python train.py --head_dim=32 --qk_norm=false --lr_mult_o=0.996 --max_grad_norm=1.0
Each number is 128 + 24 x the weight over its row's rms, rounded and kept within 0 to 255. Layers, rows and columns count from 0. Numbers have three digits each. The size before them is the row's rms in percent of the matrix's.

# o: layer 8 attention output (transposed), 128x128, rms 0.109, rows 90-95, columns 0-127
# v: layer 8 attention value, 128x128, rms 0.117, rows 91-95, columns 0-127
# q: layer 8 attention query, 128x128, rms 0.118, rows 96-100, columns 0-127
# k: layer 8 attention key, 128x128, rms 0.122, rows 96-100, columns 0-127
o90 100:111135128087160172111124132091134157094106170139152159113145146143123114098114143143106160120151123053107141159146137125108147122105117144108122137115106122140093102107186101166135147087121103090122137082130098136100173144150148135122125164112167141124177124174147110098154152127111104150142112155126103125149151109156104121144156120112132163133087104136123165103105143090138145126128
v91 107:143163131106084097139089151147071169143164088117119143135123120125152122145137106126102132161147127186120132109161094126132153125146106116136111088175113126123127111093119135139086142126141133148145140109119152112146140105153131144106117144125131128116177169070091134080137084116153139113138164112152157127102136085122141121134109149131124114130177130131121109127118140127151144091046
o91 102:101136136118121177088110135115150131120120151116117078119138165136128147132118104130188123115094108112108137086094157094119106121150118167157083119105150129146132131111160101168138145124168142093155154127149120166095129127144117128142159108136104138137140084082147149135098104135164121091081114107122132155120114147112134139169080167122089144125115165088135169113164137122162108130116
v92 095:134144157157133144125142062141125109117143130139116117142132133109099150104100162123132115127140117109133154169100181151137098125116136139096092153077112148091162142126152134140135130110159135094085162092140098154123134091132121144099117120164104131146111131124123118148084168196162121134138124140125092105108124116161130131084117096091124128159115170132122190153114096151117142163109
o92 100:189083131142153101151112157075118147134136096135116149131149154109141097094113142110111144169181149075145153154088126144178130130133093145124117094141143142109134159150092130106187106086136169128111119129114094123166139131131116131131146122094142092149085137108120114138140077107154144115168108142140089137141155125127155095121112148149113158110141126121127126113117131117157107106159
v93 096:112141113112107108147109166121154116172127147082134090140102137129122131094130067130126139149113159159115122103132129121103188117160137142109122119120141127181122133097138154137139161137112123171136138120101103155139089106108144130183137150119154136135122149080131152130160114108142159137164104123101136087131161103120117155114110192138163145119158146147125152155152135083090080144137
o93 087:103118160100119131112127136166148149128131131132147128111117107123165120153064180130101159117090088153092113155131132108112129159120147133143111139150089100159159068146110128119117144108153128109085110137160152138118114155147099127145161121105127081124157143109108109123121123110137116138081157154159129141147114141082136116123135131123105093089164159082148130132110097199140125120164
v94 105:151095131089147133129103125124123117125175112138096122156147124131105118152103158137137097178140101138133114098094109084099148114152129142138155128106122156106162104118114157145103113151091109140127123148169124164125116121145115134111146152156160122092157184101125141151173092129095091148186188100134149137134124114130121112122091128135104153130126147117138159188134138122133090088091
o94 105:138146131140135096159119139141101118120099172093150153142120140150157141128110172104112106139108134141151124109144123090109131169167142188156125112152107123114140105104158065134129116154146107156162118143070044157130115151119136129113115154117097122120133130087137147126131136107142150083123133124110175152168096143098137134139155156134105113131135174110120080123117135102098154129121
v95 095:109117140137112131155164124096181137125119129176126097122135121113165120144131109138122116074106127111130140136123119136140102137091148085133122128128151109162146131109101076117120094137144148144128167098126162131173127098103152097155114135103118123139069112112108102177095171118148118070088157116109136152144112150102132126122093132147150125131149108147164135108174147149093122142189
o95 099:140112122131103107116138128109136141131148124108145167125161118141121133159123136118134114122112126121109122101122173110146100089145106161119157107189126096144077107132139135133103150131146124098111130143109137101116108120104156117143133095181141101122141124155098131124182136134111163165159135166114099089097140095136052111132113087173123146084139173139078153176147121134150107136146
q96 107:121102138145116134037139122170113168114097115140127146142115138084130116116153114113114149140093109158119133139096103078153116073133127104127165140138120137150154118090149171118129176152150144143106099161133148117128166118105121119122103132134117140158140133124142131112097114140109145115124112110153065134094095087088119139115126132127131090101124147107164148088115099090142100149104
k96 070:107111123155130166119123102097114114120130115093132079153136126079153122087082186137089140133079107104121132097100114158109118125112127138164133121118166141126168128165085143127126122145143115176119134152117090103128124130129130081125119147134131161122124103141103146153104150111097184108083127173143136090133141131102134100103132127116110169120125119122099102131162124169084149129171
q97 077:091121104108154107121140105118109144134119133137121104127119121089127104120129125088105154099145133122165133126135152111129137130118112170145159177115122132147081118161150131126131139111123065165115127157128161117073107112142129070082120135164126157128192093126117112114129106095125144142161147093092102136120162125090112092137128101084111136100090106135107174129116140104076123145138
k97 079:133127110132112152133088102115144121085158138116093099158134133079174117172150127115147139135118115056147158138136112133148131149121156156144097179096132162116159126109164094102111171153114145137139081144161170091122130105140136128123143147107120118089151140138123110137110124146123114141140079111102129118139140081133092128104095111119142107132185164096153121127150158117158143100134
q98 061:125155105167074132114107114069097176121142148131145159140134155162127109137080087106140076103132147158142104164109163123164140106119135106116155133158106121103121136114170145133076132096161126144114107131094129096131164131096095132141172115121127109127108127163140154160128115171117159097149137138152119167149164131118141134125117149108151135097161152100129137134133117082153155116144
k98 108:087108143132123152160115145082130141131137141121122075166129157078113095140099129121103132164082158121122161157137138142124100157095141129144164136139170136077151107168130156130133147157111159134098155144114105144125116148162154113103110132138182135137114127143114127108120150092137146168116113162143069115052111125108128148122137113151086146119155144139135121151139110162140143121097
q99 117:117126160148094120061132150108110123152111157153109148128134125114139106126110113130126087118108161162102107168109145119170128126122124102135143116142143118126182151112136127176090160168166154151129103164088129110121138145113081124165135143147111117161139167163137128153121105144127153099116133147196118129077121103128167132118136155111177121094161163114143155113124100102114133132117
k99 057:081149100134156135125133128148116116145137149117127109170164133066105090150098145098125125123140132085126161129153156147115104207097127170161132127114142166096144108154113169120136130145097129094131159133129155107118115136145131137150155139143152144135144141129130095082097126141117148176136127128154052113091121101100155131133110115108122113117149116139146118167149108158169150114122
q100 157:145130112100157099163127135178156095109134117129138181119126109164150123132139132128108196120172099102166138109145092141091163134124150134149147141113121140096086090136128119094140082108103102110133130096146109169158085126139146161092108159145153146139111076099122141111111150107137105149105128154099138129152118117116092148142098117132112106161101084128115108143122155142118116140087
k100 054:187136167096166111130166117116137075142120156129132134115120133110102108128136156108186126105121096130114106103078125124113130137167142173101109131121122134111138087054106138117151099124103162125150117133152133115152162089148121108181117128108085124131151120089128145101105121156129100120115153148118109136152156118127148095146148107150095146136160142126163133120119186160136117116101